From a checkpoint of a small transformer trained on Wikipedia.
Size: 13 layers, width 576, 9 heads of 64, 73.7M parameters.
Each number is 128 + 32 x the weight over the matrix's rms, rounded and kept within 0 to 255. Layers, rows and columns count from 0. Numbers have three digits each.

# layer 9 attention key, 576x576, rms 0.023, rows 320-464, columns 480-575
162112174142170147177123139120133126128157133095143124144144162151139151163134166146112140113159157124073129141150117130116161179087123148126118153121119101139148163108108092147085088096054161154066097071079164108136143112066157151133169178105107158182118135154149163154077102129146050080
083117122112087103144071134129110078171133132120119153148135046131117119019139109207103194112177129229105116128191139154160108084174121151092088169128144070172128122160194096174144078055078058186144136139069143161234145121150155179118184052122110121070100144183141158135096125136119156092
105094124122108090089128129110140135130128204085151155146182131111182103105125161186187095165117153113047125154117145138135125147169144126152108120186146128109134112106128095113105172125094170124040145178116166138070133140180081129156131156137138146096141107167170182132116121149055158118
152122151098097107108116106152128145160089179146115046165127102172096163121117128143193121169187124195100134130188115152149104182156136139106092136137160103148146138175131130075088140134139115134124111136063119168075133182132170158058135134081109104151162123118104121157114072140141066106
153101209186070127115185140162171133088126111127122128168103070117177100068168157109084196098129124075144073092086070177109122067059137129146154155121141094124163136127144140113147110135155136127086061084114167059129088086119170095156167140136127107139096127140182170079112128128069083125
113117070077177166136186172160142111119146205180206077043110139157113161170130135137112179165133160160208163146117119127099113126114151088137097116159126065112046119127123083234168194119149121120177105108148121152175092186110175101089130089080116172088141105108101137187145187155192176110
157168119149116197115162139200145183166126098219071130082145145131199160153126150139121110149138136085123147187134198214173129163106093111158128097086130211063107136042132158182083169202140156135168134131132141127065123118132143125120116148163168116185087090134068135129083167098126093135
115139089175142106144145097124101146167124120102089121116125145172155128131143110146116163129159100114126150119108150132090035119143112076143115160130168123081084152088113103177164112172116142088211133135130157176123125127120110102128089125113139174128139135122128129094149186134160195118
095176123118126102106145091141124142077099211164127058074068176112108173096147168201142152107160128130102119109062126105118132092131114143117157165185120190074092062187079087153121146129115115153149110148150164177158150124090098084113207141145178089125150132114106061135160163132112115126
127183183118130126126129176075122105090113109082148176177178118143159145120157211158133033119106121098045148117160179121073144167162083119154141146122040091089233191117120181123055147154194116123074142144140115070109156086186131099180082159119133172179157130114140172139103115102101134084
139115117156125151159071109164168133143147069155108104107014155070211168125089154120172183142115102188177169143099121036100182118115084177164087188099111065167125066130132157056136181108194101124124106142125090205113110015157148134165158181138108156173117148144142110125148109129134141128
139170093122105141107081190103146119133127106166136186101162132105121136138109086188058119131146228172139141175131124184135127147178147107108114109055110111213150093146177184130158116069132087131090154148028147155131107106092161167162148154134113152104079107103122140159128122083101150169
084179119123141159125171122163137148160176212098126107056138099128142134118146009145203168117098147125189129137088080109173168145176130176126094105106091081110137108171064206150082101102164114115151148170115147116080128148167135148121133065138137115082182109120120143112119141157104125097
142147167102163133098098129145121134159089069215096154118090088110112187147122154149167086145164141092161173119087135146131123115109151119153140162181192166131160102139096087160130141153144158110139162183112132149097152121221092157073108148100172134132111082104094139165155201160166157124
112111048198100158138112175107074111127077076102072141087113103133206076168098145085114185167115111120100147145106137153108150119146107123188127115133113107152128149128119134157137149117186159120148102178143101136028097141148115175108142048126172165084119155104189089116115136162114152156
112187158142068167131131150131125120119123100158120085161088129090032149105217069109102090136120124171119135125105152158068142138102091121136105129166048156123186103186126133105127175084180067176077082128171145116148097124120118108105092147140103074111084096103152099152063139149111096081
125150128105107142091128090144129095157133131072157096102155127103099127194093136109203103111137065115096183166180143089099151142132034120109107176112118172077181119190114093139101196100148079050166134160185150143164094122147181165094112098160151133119176149181044172075097154195159160151
098103173175095089127225131125117092117065050181112183096099105147158097090178123163177119110150127123155097097156082172075070056111174143164141105113167115104123132166126093088181126115109132088168143153177126104109093126083175126097181162126121106118128108116111098168126178100141138135
128161078157135172086124148108169138099068103112134142137126146135136124079058159101126197131128129199116155161115132143153068119134120101092122131105137144176069078102116121084102176103152103106144176113127097111097138127124202096116090109166137119137050137123135186074100070086081123111
119115092172133178163179117118147085157139122160187113100157170133116093137157119049104136035120155163191111101110114071127140168182152159143156145150169162127172119199076110091119167127090134090103178111153127062095137203063105138076121139079129169098109106151159137112100074113099117149
120130172169094152110141170131154109157057094191112083098115204108119162064119110166070165166127099103137123149100128144130144109038113114123140131179200140157079083157079113098138096107113056099115104163174100159050243109129111119167145129205169106166152128115016079111169099102135117124
140136162096131115200148109140115164131057097160167074188109126160085131132156217175122109141149144043152114130123104144138186164138156076138097085161088146102168131178160054137110115078120089134063099150101106119197139106122154117136192172084113112084108137092114153167164084098024088107
117133141183102177156134134125157122115175174128150130077171163155135071185134179083102154179129117139122191094164158111123104152099160123155123112105189157156190195106147110180095125137098179103062185112099138175174120188126100146084114143128123132183099077157144101140118095122098108149
134111130144104163139134045111137169124161144194151083140135134109116093104128138148118163112103154122117077124171126081126162093092147199117119107140214153151186167097161159187117155141138080124131130133120150092076124200174174160121172182177175119162094151138118140099139062106119051122
098086093087161105106155106160089139134058148126089108180124151128140071117108209158129084113111080152104136149179125144088093114171152159101170131089094149148124167125123147128098180132127125142099119154101100105144129088087163150064175120154159054143147151123127077139117167087134097111
070141095082123110097073116173089082111151109080084039101137106136116187149120078171168096105143064131074154137144087180128083160087132149150086160169105084139125080171114073133155088168174170113126073177133094173181101085152165235116093075136149114162141151167143174089102211170128158162
157154079155096092131117113112090115161136197099111159148100118107092086169140093132101158110157156125137128092126134141132094145159145155124054119096069149081075149137144098169178143104076145128146088131141165165138162098136093127161132103097151144109148132178115178061154135203061163121
131200144105144157189130138149112094085125117133173160157029165120134175147181144108089108138175141109043119180196136089104130072090150113201150143118148167138093172123099102098067162129096149064188059182112171059177176053104109180207147187122134099101126100205107121144148096105135121114
106109118085135122168089106096139058186146071088155162122094115122124116174104141180081143149094101125144111108114083103130116075102133102159157140106071165121084131055086188140106069150104121113141130170137158152121186077115087125225148094150134125108160041172129163099127142137137102126
092116136113160090155147074162147126129137118109088116099123176104189161110119075175133192118170129146194093132056154189091072147142119121104134136133167120086064088117121125128191157157127142141113127167147154172098110161128123102147137128159136144098138070080182120147122187119137164167
137116122099171134083163162163110160151121107102118099113107069140132139204160053192171157078124117102139136123105117163138135134145163151149186148226122089095186119070103151104169111141141119086134146132139113140108115150107114095146112126072110170116129088051093118108113173157146153125
152099145092134093109099121121131164135090045114137168100133148128149126106179099217123111123194174086122099174096136123112114104137161117127094154107058136168120088082110160177205098130162147134148155141150119120099131100106093083114121162103124128187144120155038105124131196118140143183
105101139116202169152137105143153218124198147139147066151136169090078116107123073125107156107116135143125096165092076141114111205112124171025162115136174123129003133165072093123149150119115113095162096109077175152149111140088116129110113149125153071153137122130151142127129136143176143117
054117161149131135199129209083118133160166186049129136138119158101063188137118044133146088123084109124149129156107124163137148139164136110096156123105094071131136140136108209187070149145192160149092140065093178115109064138134127150123122086109072110120150132145087118100072170142179182148
083106182136145083138112131067129149136131108168128097193063180167109091113139114180158059177077151191130157144109166127094126141164144135171126126105157072102095088123144103060092168163146098103135087162091096157125089145088122106105159185160135113115204115131121056100131160136189155131
126153155144120152165173118078171177067126128169190133174119082153061075084130199119129081119084137141141130174164101131151189088154163124089154081154121151146160124137142145129066144140099104155125158107117133137165163109143096122096153159101105070145105159149094097130157109068095046104
113138131101135149205035101177160154132119150143094120155127087185130119151166141191143139134157162124105098109182138169113155080157132129138035161177120114152137132108148082104132141075156118146158166153080124189157145130133129146054135057118083109165127125127125102154158166131120138105
095054187103144120107123138140118085196173142119123124119080110234133062250098216186084083114122159093032098158150111206101124079096032147096176167107136127100128136073133132110171106146083111110068136180041164126124154065079101122192149149230109140152130145191093085083105108094080098077
126145128124130042094167131113083071203160105078104166109165130203084090161139131084113083174103178081169145099154077205123148194142100119158145093142164130092109103137208062201128122110132061073084126186190197136079140067178105127127114117156133133121151118184140132098130125178099064153
109144128106140123045132196132159132129117111187245164094145132156115147126134169100119144124124147129181143174161136112073181115139125119151104186176117176134191078135118149083084160152161105133088116148130116118144090150139126143103122099142091089141159136136140090126166052113124147108
092127117100135174132103175110165219118153137151129101138111150105067154141116147183239048095144085104118104129160100176119071055099117159142108187089114149117074070080216114147107177152183237173191149116103079141093140121160182136128186057106095095143126127157074118108090196161106140112
063119168139155158134121136131098128155113114103150093139159098160115142107117149108091143132085118076058214141095158144163070043088125105129126134100157106133079148004131111085125152071133182125131140162103115144145159134173138065084107067136114113164187134102175110199082112153121193110
190093130101138121145200168152121174113072225121124051151098116121105087106104140142136187143121100139065082050139172195140135117099135073098138129172112148109091141121067147115131134149106096164068112144102144145181123111102128062128110134082139124157120110099163155083168094122149135098
084160084093116122129112191138149132141079142180063086148137160130072153057112074122071169162152089131131112149091117137140076078146124094172101117154006107188137126117105206105115153117171053132156110139107120104143095145163124099112142078117105107158126110128132141119156067182097151108
085113098161173117132143123171115106085205044222156170075189146136164134097150106147085143129155112103099121210113147083097094172135121136196139138108096159179146154120053155127105107070154100051153127137094173125099133141098149156089114144126135166138125116112108196159147081106203182085
143158143108131107169088029143097128183102151125105136181186096154129117037161140162118029113144141155136142123122167180184154195143106084145125091170123169157132070125132132171176163150108126139120114121209142112125098109135148148146099077112090167139181120102090113113116073078132147155
101089126157135190098149156178144125114155071234096112128110119111125122143089138154131158129157165080110136152127102144165099121111202128155105132155134134152152118145082064126178145094188121099160123155152169151117124141119121104085145152161174131059105109114070123142136147104164117140
110179114147110151152065150118149170122162190129095164175214111134099197127106130146114119135125141131111145176126198121100117135093187185096144149142099119119148095103145086100160101136076102089114126128139098108198196157100129110099149129153101110151117133177118119125149158115084153097
095139190149134164118087155090182129132166128153180141120146201151074105093129165068093116127093166157115081116076112108171134113074160063109165107133154145138182143110157156122118115103059131142101128123090112119179140184113111161126216194105139111127121110151163103107116097076120092161
074097113174063159112056108134087132113116187123106135106152128065124099127167060130187192174095135114064138150151191118109119018150104116107100128112173076141075098123074171113115157136163155138156154153078184103117063160139107182074161094141088124108162150137148166175078101160177170135
126121188090104117134148140127225100180109081077133094116166108092056169111155220116113098185055128051111165098129142147167110116158134106089135105115137135173170100120179164130063121103183104103106147102106137158083167100067163109064077085121111103079167155109123110178137119108124093105
137136113187185142087176134178032097179160128130126135075139075103114184159134076073192183155084143084177153090046050135163160159114169158126167141150212098145071100163190127147098067105092108053078109125151151123053104098184082103141164135086131153148117201141105100089194135137145032105
114116120093193136158147096110148120154108188111143163155048128153103143126123104160126117086157079189125077153079137190097130117119085161107153115125083076190143080155207145085110160130166178136157149166142059100172116082084176149085166159161085170144170078189169113094148078153074111117
125072128132154112100129225115125093206115116111092188077149127223149069143094149104075079104136144110145189085098100114123123148096110115125161124137177116088124113134146143089171129118119083140036122111104143133142103174103144037113162149141114147137113124112123079149055132140146201187
220109113084137085085180141144097075070210099112073086096117119084111098173123101128120168104169129136170103148117078201106117202151195125120135141100079111090217156233063088152209117130125087194027090126182181149159073131166106110088169190087116086131144127158112079092156165186117106142
118117129173222155122100126174137083177173142107139163097137143130122129155112103187217090163168141162102120123145115095154133165148066111160147127136139092162155108144129128154075083136195032113091131102094133174118108123111157153132085128141155134155089123081120156124159164132152095156
101081158156188105139083183154131135097122150067089141098150071160097137177155142191125151119130129098180116126079088162136111146079088084187107100166121086158097113080184119145149110055139064157090104158141112126141128101127085038156121056145143126111065155051128046123118142122094145162
156139117122099124099113095133067144092145076090108075110139178081143138100115143123112133144158127142064116092218127155145106121096076136091128169094149175122176144172119132113144152172140166134182067106094129138134064107118166133128151141166138137169152128096131125117116126135098059176
143197205160137133189155114197130112174201113098141180071187142100167212125120119179150176083201132115112108180065151104135149137136121139126152141185094095075156100100149220173193133120175112172139045172132124148167155161103116107128083100142153135142164125104158133108152120212124143139
088183123135128132151100088120151136158156153145079095169130110172125113169101157041067129124097124120159101080220126145125141103090189082120159183064046116186165176050177118144130175156154115108155191106145094071191174119111152142067091168114163120077143141150201088130104091091171145133
136192123092222133165129124218173090195077086154100104153168133131078166099081161087118102138111080117178137076142188097156064184171167110067077098109114182107178184168131149171128156117110116126225120104080105154127094146102161156056135173049138097125090163152127126125111195102067117149
162096065183099173091126146115131142117134124218100150170057150094097073072136186051105039183075148196139104103129128105090116134173151103098078192139065148102174166143150114151139138129124192161155186147159158135081176137181181107105211144124161076173091076177167193159115080099128137041
166065134148138138100073120079113129153048165134141156128121170114098155170158106132148110116094118098071158148245136099196127072122086121130117121109084172144094150106050139179085099119120192116169135132147064135126119134110072142115133113197156155056123143068091157091134163158109099185
183115122074177141165188130116131151102207172133153096199183181184170169131097134114125164176132169144140178144146168091125154160118109174085125116149092095156116129114131131145101131105187090104087116116075106119148096134111147100044133173181132168107110124171069137122136098169126127139
116105101123137078114124094128109147113141153076113115127140140120114117112101000166105139096124087117141106135137125128103097158135115157108158125124089117125101118158127151137163138107119106155150103150159138134168075133119133090129133068074135137148134135106145106101134118175176225124
143114077119182132114096135187081137171111129148111171174145125176121172116150037157150145127152094183117071144143114206093119145152133146128116141107162107096126110146087120135099113088174083146128117182099162143067058144172125155127120124107134125148133095110133129110109124157129211104
122134089152115085141118137125122104171108093144173159128147115160145112164136153160105127171170147126119136099135094185152094120132099131154151169117134130171131063151130179202059136148161130141128249130137119142121140115051155102116160139129129165148125126121108135130086105147103079110
063105144111122151172171131112130175192111152189130120095147125117119138113067049120174102095120237096141054156141133116131125115135111133065147159124132154102094100100142095154108116144121197110130126125117181110119085153171106098111116177113120156090118127183120136125100138163148170116
108102168215182130159140154102155133138111108183128170153080183126128105077117151111147118118111195135149141092120139102092125129151161134153173044084190143118142151115145136167142139170119134132078112154133105082176147142119134096093117211169101150126087129130095074135098154082127019134
121128063125091153148112092094116091114153192069136102145140095108111180083079103107125144140136052164128133131127207131119161132090162133114147175148119089111133150142128132078109120098162129143133121140077122098100116166182169153101130033125143147057173135159129136140147133207176180120
098118106131117105097177135107130132160175115103115124137129110146126166103149070098122134147121071105156144132137125126118134117130133151112137177157161114101146130162103163123096094139142149139207194132190076119134103108123129136072187094148129125120164061085156094089107160094073106120
112155104111123134107122144168147147150100112127131136167099092113147151127111182147096106136129173112102157154176160107120111089129126095142077100132156137122145154110137113127106130136111111113124111104079135107128181134108101088093113193102145080167071121151107100173085115017124046156
095136174083095133102063123166152127161124192069105100115116100097116182093102052153131149164123133132180063149129084142127134160128135102104117159094158107162156097163131177151139136101085070106119103062089126150153041134192165057139100120092088154172131157138117126157137096102184127102
139133069112157117087127138115138084129174121145158093150128131091122137121156078113156128157158125121159191166132124130124116147089121127103120164123149107127140141140078146139100110148158167143094166079093099118161142110085135077110122128119115125084084118113089121148131147160163139151
115140096116149141177120089179139104149152135133166141132137102124144111157113127140140146130116080120139133110131159150130120087096086141125096165134142134141067148126140175148153147070132133129140152103147111148168130104171107107167117048156159141139145096099096155096163179181131177188
149143119110173130124143133124145070148116119184169095080093146114130112100123151132196183124124103130139131112128162072153114095158157131132144118163103138116079177169099124124117157145120181176140081087083128146133172109174102094131094072114137104088127097118162112159117156099163130123
135104144123173097082165106143113091177100136080140132132090117105124097096117153188141143168107101138089125107187100138136069094132138129207162124118099089155182154117161125112121118100145146190130108133151130162149132127135136150159161036152138150181183117113135090110117121135138067124
115100141129146139093116138067121106105092107116125166150167153178125114136148220141100104134098108123133136165063173131138110119091144131125130085127151167116125176150108101128123135086125154126103149128097100103097156178121092085117115115155172109137108122078103099095172108143126125141
143109096116089091099103124123156115119175143059128087065203100132096120182111027146161148125126084146112116107126116106143117146153114143083137129147148089122081121161132124167136130158125119123120100158144158125117115144130154097131101057104142120167151141111116146073127146196150175102
144128136149148150139150166095115112153087163143162131084095094100148162085132140097142141103142202084167138130144152118111104112095125147103122098115162206133141124112150127120112137146115096121135103108096108175111135168140103117117089225149169107151136122124101093159103109116118063134
115150177177132097129067121094116128208155126134121101151149062101110135154172120170123139123128131123152136084147133153142144160115152156150169109131132075097133159125187160127206170095149072118093117186147137136072139102125086135149102126105123120141130113119147100113154193106120116140
144101101121080149129112126121140090113183114088121106153142138133080132163127165131118086119180151098109058129160110101138123066130120068173134180134102122150166133164115133103089165132157156126128145143132125163134122135121167067050064095114099098101155095141160144114097146117149168129
122164152177143099127157130119121161105091050138114124118144160149123147018192076064101131127097170093130068131124098148106090125108130146140151080099143096151128137117102121119147128084138129185138094169145148081096057179136105115167149191160106138134113113121183104110158109168149094088
165114077114121138180116102172156122126142144077163118170128147141122090118112065142125151143126138143121103071143162102121136161125145135082169098108105140113120085165139138151153097116152113126128111107175173124128082124143122120100136141105144123104136106121160142119093102174171174101
126168120094110066146103106129127095086100125162165222117064171116146129101156200131097151160141211153096091108114134148106109077116124138119129090152155127195130091138156120151113151099180105104153153143116150141100092171106140120135154181117140123109098130134111124157098108029154080106
216149127136124148116116143124199122132125105151139148118143139109100092108159154118098098163144087121129108133134085061136141101138098161090170086122103153139094142109116103118153087118149131109174165099105138170154129127087114132088125182149142143162133185144151109149113131042134135135
103115122152137157142131099125127118102135132063128137152123104118178123079102123171108163138141037128133114104097117090117131131122110101111073163099135157105079118119149114114143082109110157131160136184128135136107103135108108138138126034139123126125127104163148104120104158161148210145
179122124111113136108071117091144132135183146139136194137187109141146127195133173139091117107111099123146149144138162071143075110191110109164121152150090115144104179146175118100089125138127149172098146150123155138059172071075107135130093084109110099096109113150136174134149117117113150142
110117146097056133097165104109096142118108145175158104105091171104174125087092048129136119121085120102141127113058109133176083125135145128158136155119101130155066123128096102129144140108071175138178096099147146082118107188097130098145094028123149123146103115129109100126157167194163160132
101132147112095153133117176114101098146191128160151146128077075129134120113110128116129161120080140105114125151101145159143118132140162128146146176162164112138097164108169112178127122187098149150097131119088150095114181085137135110123063160115215126143129131205098155177083118062099145145
122161122175157162145148095118124104130104058136149134165056198165200098078142169089053126129129157138153164138096104088128140143147110146143163102098072213109149119092111068126087114120150129153164131096152104113118121085146114134111113183169096110119066123106186116134124151066144135159
179168098049102126113134139099131084106127099125090172126104073137100118123150196134119119172107179210108145117132155136110157106168069146147066137141121059121164139121170072109119097130140135158107142116190101124107141141164169097144105101139148142109138138167120145168171174109130139093
118135155169132148108142130118133102178131082148141156139092085089147111105111178106091140131129158137161086116170137153147133098118097119122108088143103127158109156124142144157119132104109165090119113108126156092148170091107162134139113178116130148159098129109151132130092129083087021072
116117172160135108139095096093132097151094139156144104118125142137109166078150169101176125147200227145155122129089148130135118139115124154182093109141135171085163116104167106123145112106161066103143163158111183142122139143146099102110109219124071163077127129203109114144079130083065095166
056139094111097122128152123094104130128131128059124105114183139130131125178127075143128147150114117105109148087167075119140080151104122106059154155116190111105107136154137117135103130095142155172146157103127173166138156164099170129169146068128106062101148143132163152103107142143112170122
161116120109097092126135115167164135110127149100075096172203119161069190141148048167114140116133088119109129148131062149069131140095157106101127163143136050146130149169150106108113127102191158081157140113055098096083086123103120125107162093082139094132157129098119118119112113163141218107
129112192125164106109157103115119116194105140149091176108173134174143115132137114157115159160143175083143111164159123099158101105152125121102183111113163120088142142119135101118111141126137148112150141157094171108100144151089131168122106172155128097143151115093122116110124175109143054069
126146173151121124170132096036110160119053115196144152152133174124165143042174166098097101142140154092117074208174141133115103127101135133100151078119108148097129151159116082137121134127105118182161133125114158135124076145095156144073108253167073128157098123160130082171056064094096080123
122103139084151120113103099103122118129085123140108063132137122122146124123092161111122154153147105095063163076171140107096135150125128098139198146134157127081149096099156177131165131115085081153142135112070164121115124178159156154145101061107118093096123153140119130140096165224185156149
133157140104165133109167095113091124120167119144140093123134129103079112131120092101145105134096098102174144076066067122141127124143132138131145130166134135154118152100151107107125182115127164052095106132142192079055131101104087084123137163150159146109150103163161150115146116097104095122
136108121127171155147123129107133109115087077149088127175126124066101092136181155144167122170157157181132124121108162111148148071120199133148142111174137081097145153096150096073078149164154194130096107176129102157097143095170162154101148126174128118099154136122141111113144113046111106146
157129150170152119175134104124140106126173145120114161120127103092102133099137148189155114157093131142156175084086133126129141134141097148179108111155170155142152133090117088124079105104122143204146139153112145118099165116142110074178100145158062153069087092134099159105150140133063054129
104180103146130148086138157127134148115100170161155096157149136177097186119141210120106150134161142118129135121165115125158104142102161137099096081129114162141108125113158167154087093144129120112095122166124117148097133071091158142175108154133137146077164160109137145149119112104089096108
121115089126106115083135106130115159113157166096115075134133150132123134161112056151138129125167124138152131134130148159089120112193114061118079160129124136100118129155118138143159121148149145128145126154135146148132068122149140135127136045115124145142142137177126128114171111190187200166
125128120100128141129097133103104116137124171066137139091130103131116100159122082076186127123120097106153143120139116144126146085172136108088118146124120111089087150129152154156170079153133072160150105110156112091149150111104164121152082071131158112093151075093127134102132151140171160113
142098145126063124124118109149118176097173159114088056123099079116144159134153099125130158133148108099163156165098142174130110137150127143135133207138152070131135100127161179127103130142109130143077135136138134118188154100162148107137138049104050093105117118060169171110117147189124099095
134136104128172102137085136108114149139119166084110130116143117115087110143097093155156141133144074160126136101120126092141147121138084130123124135082129085148137103133118155118161093145115125108135072170180077172123096145137173102133128035112061126119166106157120176068140118190198254171
144119144142154123150143118136140133137153110171127108142129122099123159099181213115161119130101157095108129111114101143175141127146108135149195132113181170132145155133102113115104120114120157110137087127150163115126124094106124085132122131131089157174140113097166122195135147059130019169
109126150145141071070106128060112128170155160180144162129153088141085141181098144185105145147172097168128105123172180124124076099114030131134139216135159135132118120106140093152109123131126135083155120127159129163103141103144144116144118115182134138133107156167122113151143079131091155159
128154180149171128127094105168095144140099120194197131104187130106119089121149135153138112125110189167150130126123124123184112180103068133089136130141134100128103135107142125069113140107126098156133168119127153119134141101094099145113113221102168110100062123118119108150178124068125134141
085146110184134152129107145108141161141150163126151119135107149123167129040144110100126120088158172121134108110135151092153116133151176127126211169106091134134133123123087155152131129117126082147176109133122092092168107170140173139130141218109046180071106109139095100126087141106118158190
143151192120168156117119133111102122121096108177116183141068145144144136136115203130084149147099161118107133159120147142101139101115114149154130106147120163147137147101113129131093161127123135150107146121132112135091160091144112132179125166168143133163080100107151097176119112057120060150
077149107135087160149108120111143119169118158088092174160143159166125100160125150111065134101150085096075140057097115115169143148140158106062184138096121129134091169141151139161141118151100128144175100103104133155136170060076084088129117065134185133077111145137132147126179143173156140097
142139184152160101147111079104149121151122144136182133163112104149164088125121217158130134075182183151180126142230175119133188132171129130123138114089134144112118133120141097133147172103145098141125148151093166167161147111112131143141109203105135122141126124150117144117051115092159091134
125133081118129140147132146096110115084095096094154101108116159160115180150126023110229119127141073124094101120108135106090149135119119100134110174106110091128134115199108133150169095104109146141166102145169074127150103130144057120089154085112089174144144124150119126100098107199105163154
082111092098144154104136153111080151118144176103134093122163148124139089091116033122137133148150125082173086103073132109152151130106176123126155160067123118103108112142104166144171133113131128132155108094119124173151096173156143135081095081083099127099153146094120133118144169213125156167
127121089148174112100108112168105165107141125176167076114140113163108140183113152138158135124173096120130176123082114113183101160148090102103148231134176192154121145109093088197085087140111204147112154158149160133157133144127084148145102089147111125151139152136144123126156110177095194196
076135134180165113157128142121114159091154139146129110120139176163154066013153115124150123120143150116121152134143153125080158135092167151135138104154150145112163135078109122112138174129139098145109113165124126096092102153118128171107145155100092129128134105164123141133139154052102106161
122133157133157150144134082165148131127107112154139167168106144112127113075124194128068131116097190150154118156139122120112191113099149126152127137088174179132133121119170106126168155096139176144151142144110185134113122150122131149157154227123115130182107153145138146155080065081081051092
160065138158083171104136144086100155151107112129123180164101144174076150154122195122172121143132123175123099138141115101126163097190132067123104149155091037112159160125142142138116120101121113163080108138120021119138185103158145086099170116117113113119162094146127159152170134168158159108
170084150092125082111144064132064127134081149085178106120131065106134181115161155123143120137147164119121155133104133125106123150067177158096071121095115119156096137109136090089100085102134209082157128143174093135130125103174177153195119062091103093134176050127132139130140129115121115092
183176098152135132126135167107138125105129118180147156096117144092141164135132194142073144064120204088111115102110147089129131138105121102123107075120162177138136162105115095140123127130101156155176138120162147094133152168098130092096123184146112146112113134116121113115142127098081094116
102127150111143098166166123089157139124096160137113161114132101164069114176108066145127103102136119097132079120138165153117154113152113156042120103144108125138133112174099127135115086203120096122154136119147104132128128081108107179158131130138137101173149142177161138098082137110160201139
165128095125109124125148136098142112110108118183161157134127126108099127127133137094118077104155130135162142125150121115126154040138098115185125167133162144179147213105143156144131145093123139136152158083099146099113125147115163128108088154154110125163070165150146146123092149050082057113
077113224149078118098129149104162151178147128138153135130134126093127163114122113150125155134115123144101090127139119091126157094151157110110159101205117161095185168133171168147148132169121124114126100146155179152109133170159111105144129211064145164129133102115128116159079122098138152100
094124090111126137133137147073139125158134132146135130144151113074106064128117127107100116142144081101110102081110201160139144157084162117127126131100103141128189125134108118130103129133063117136116171114123086104141152114089086132122107069137131134133159099153101080103105123103153140114
083106154098166125107139105114115122183169141124136157141131109138115082126138105103166070142135086088095094101081106148105070115104120123117163128124142062111142126126130143200145096146107099175126127146083080126124123129124136176092111135108157086137133129117105072095089177090123149128
157134124102158126155130106126103129176095100093149146170097139122121106157116195123110100153108167096087130137156157153155152118128106111125095081133138169100104138139128124113140134087168143111141131107089135145072159113135133107135156087100190115173136086145099162146142126117072113121
155138163104143123100089107156138124160124124168151145138130141150126109151105218080172106097124151131113111160126113152143110090116145155162158092118087128093171156158206101073124144099117150140133153107072119087124162121090121154165099137132128122149135104108174120157091178101094129154
177133091119137131108160112083083139098156151116102122092148151060114111135105135151129093075109131080131133139141113148142165079098153147117122102215118124119141155176109085125176145129109168147109115123137137119096132073095123122161104138097081147157090099137145114119131141125116134118
122154171164151133156107141166123112127150095144155170150059110098109103178153132159070118110133140199083139127128109107099160108177144153118171077061112125106156115071149141123097131095126100147132093183149208107145137084083124146153160114122137154130110090095122110172103071121124096140
174111110110143094101128123146138125160123121170131086129169161132104108121129135180142131159138151076114127130146145152068121143145181142107157112105100124149137106169149146190111089138093106132151161140082094142133144151166132122169140091114110131160150123133085139128117119126128122131
095117176097140116085144143096119134105139120133073121108156145164135110134163150121142118108135099154159167101158092144120138162106127110126110088147174146134126105141143146117127102157058137140133098114122131125145115110104156100164157223098131178097173096105168077174149201111139135111
126128161160112095110171137123142104130121079050147115084104108122149149119127151120133113114138148126178142097149148165115147104138095123201139124138138111112150129123136125140127066130091118109130105140168126110177097131107078100154122120120129136161128121161142111092147118144108158170
090127134089172148113173149107117156136126101140122175110135164134107122155085148073164126122143089114150093093202146157128165102131072119126133097122080127160122174145073080107140136137129171150107102104165093117149145143163114204120109120090105132100142127108113084092072166120138215146
151079122123087106142091104127133134090180113161094115096090146090160177122137106160133167129146154156158093139082115115136116183072120134153196103112142166145139155151115144168155104103153129091139054140146178124104110090088101079154088134114150130185116124156152135152109108140082080087
195126086091111108114122115139133110123124083144127122126105098163155133082162161128111164113113164143135121161117195131151100120169149136143120091130103157141136116116154124179067169085112075137124135150099098175104161116116162109090126132131093144158073137136126152111135118135125111087
123137068084149093117115136093113088170138177143135091104162152120151104100085065151135141120125063121118071131178116134146134143151097074130154176144134151141135121171094183142103156136161136144129104108087142149103106107121129134140109047144090124156158096122122145089095138179142144174
124144068075162126100182100142119156143137165086059133142144140137077120130121113153151151123103084099101146130137111118124166140097109116080134138148162168164114128150137120126152160139153157113110112098125118135083081125171133089172145113105148153142168108181145140128110160133155159152
102153143174092122159153121146150153142127064145131102108096078104074180149153162117128095123133068141080187184116121114171139112171143153177142145116097126088188128114049090099117124130113100120158140115169130122135183091129129126132108181099158154150126127137154169134129158180125109149
126147136187125112126123114140193147092122138172107154159066130101132114154153170142184101095167193162128127113145159101139151165144159130142114085129183137153182145098122051087136124128160139110129129152120137138159206157077110177131122195112189135121105106113166132115108162099110131150
186139091085065127123108120120136093074133126057140111130170119136161180130103150174135128197111170138106170119097148133129091144099107132137092187115097076150123148143097145147139141135144116081135152106098105201121120177126157109171104114116134117178060160124155187144087151129071122155
118147161117152080135165115148085151144141108178167119129105153154157124113142124096122138158157190101156139174128113175083149166134158095130149104122112144118126140118097176112136128139154108133131141142138140125137082170117086143090162154125102117104129122097082112111105135151138093155
116120107129122169137158116132168132160144096098161079097139120138054141171121139161114112161078097110124150177096133124124134106163155164141093122167176133105108110118128106128083128125095107147086122118123114155174170135146137101156122101160130097130122133114094160094122167080112168092
100099118112141144146139086123106173192140088118135125156062096154142155102143172139108101147086201078097161129135140136116120138071169187165135108107139163107162163111109124138105129109094094165114140107129148129121176156118080147107101197117095141142107129134142133136111169104107102182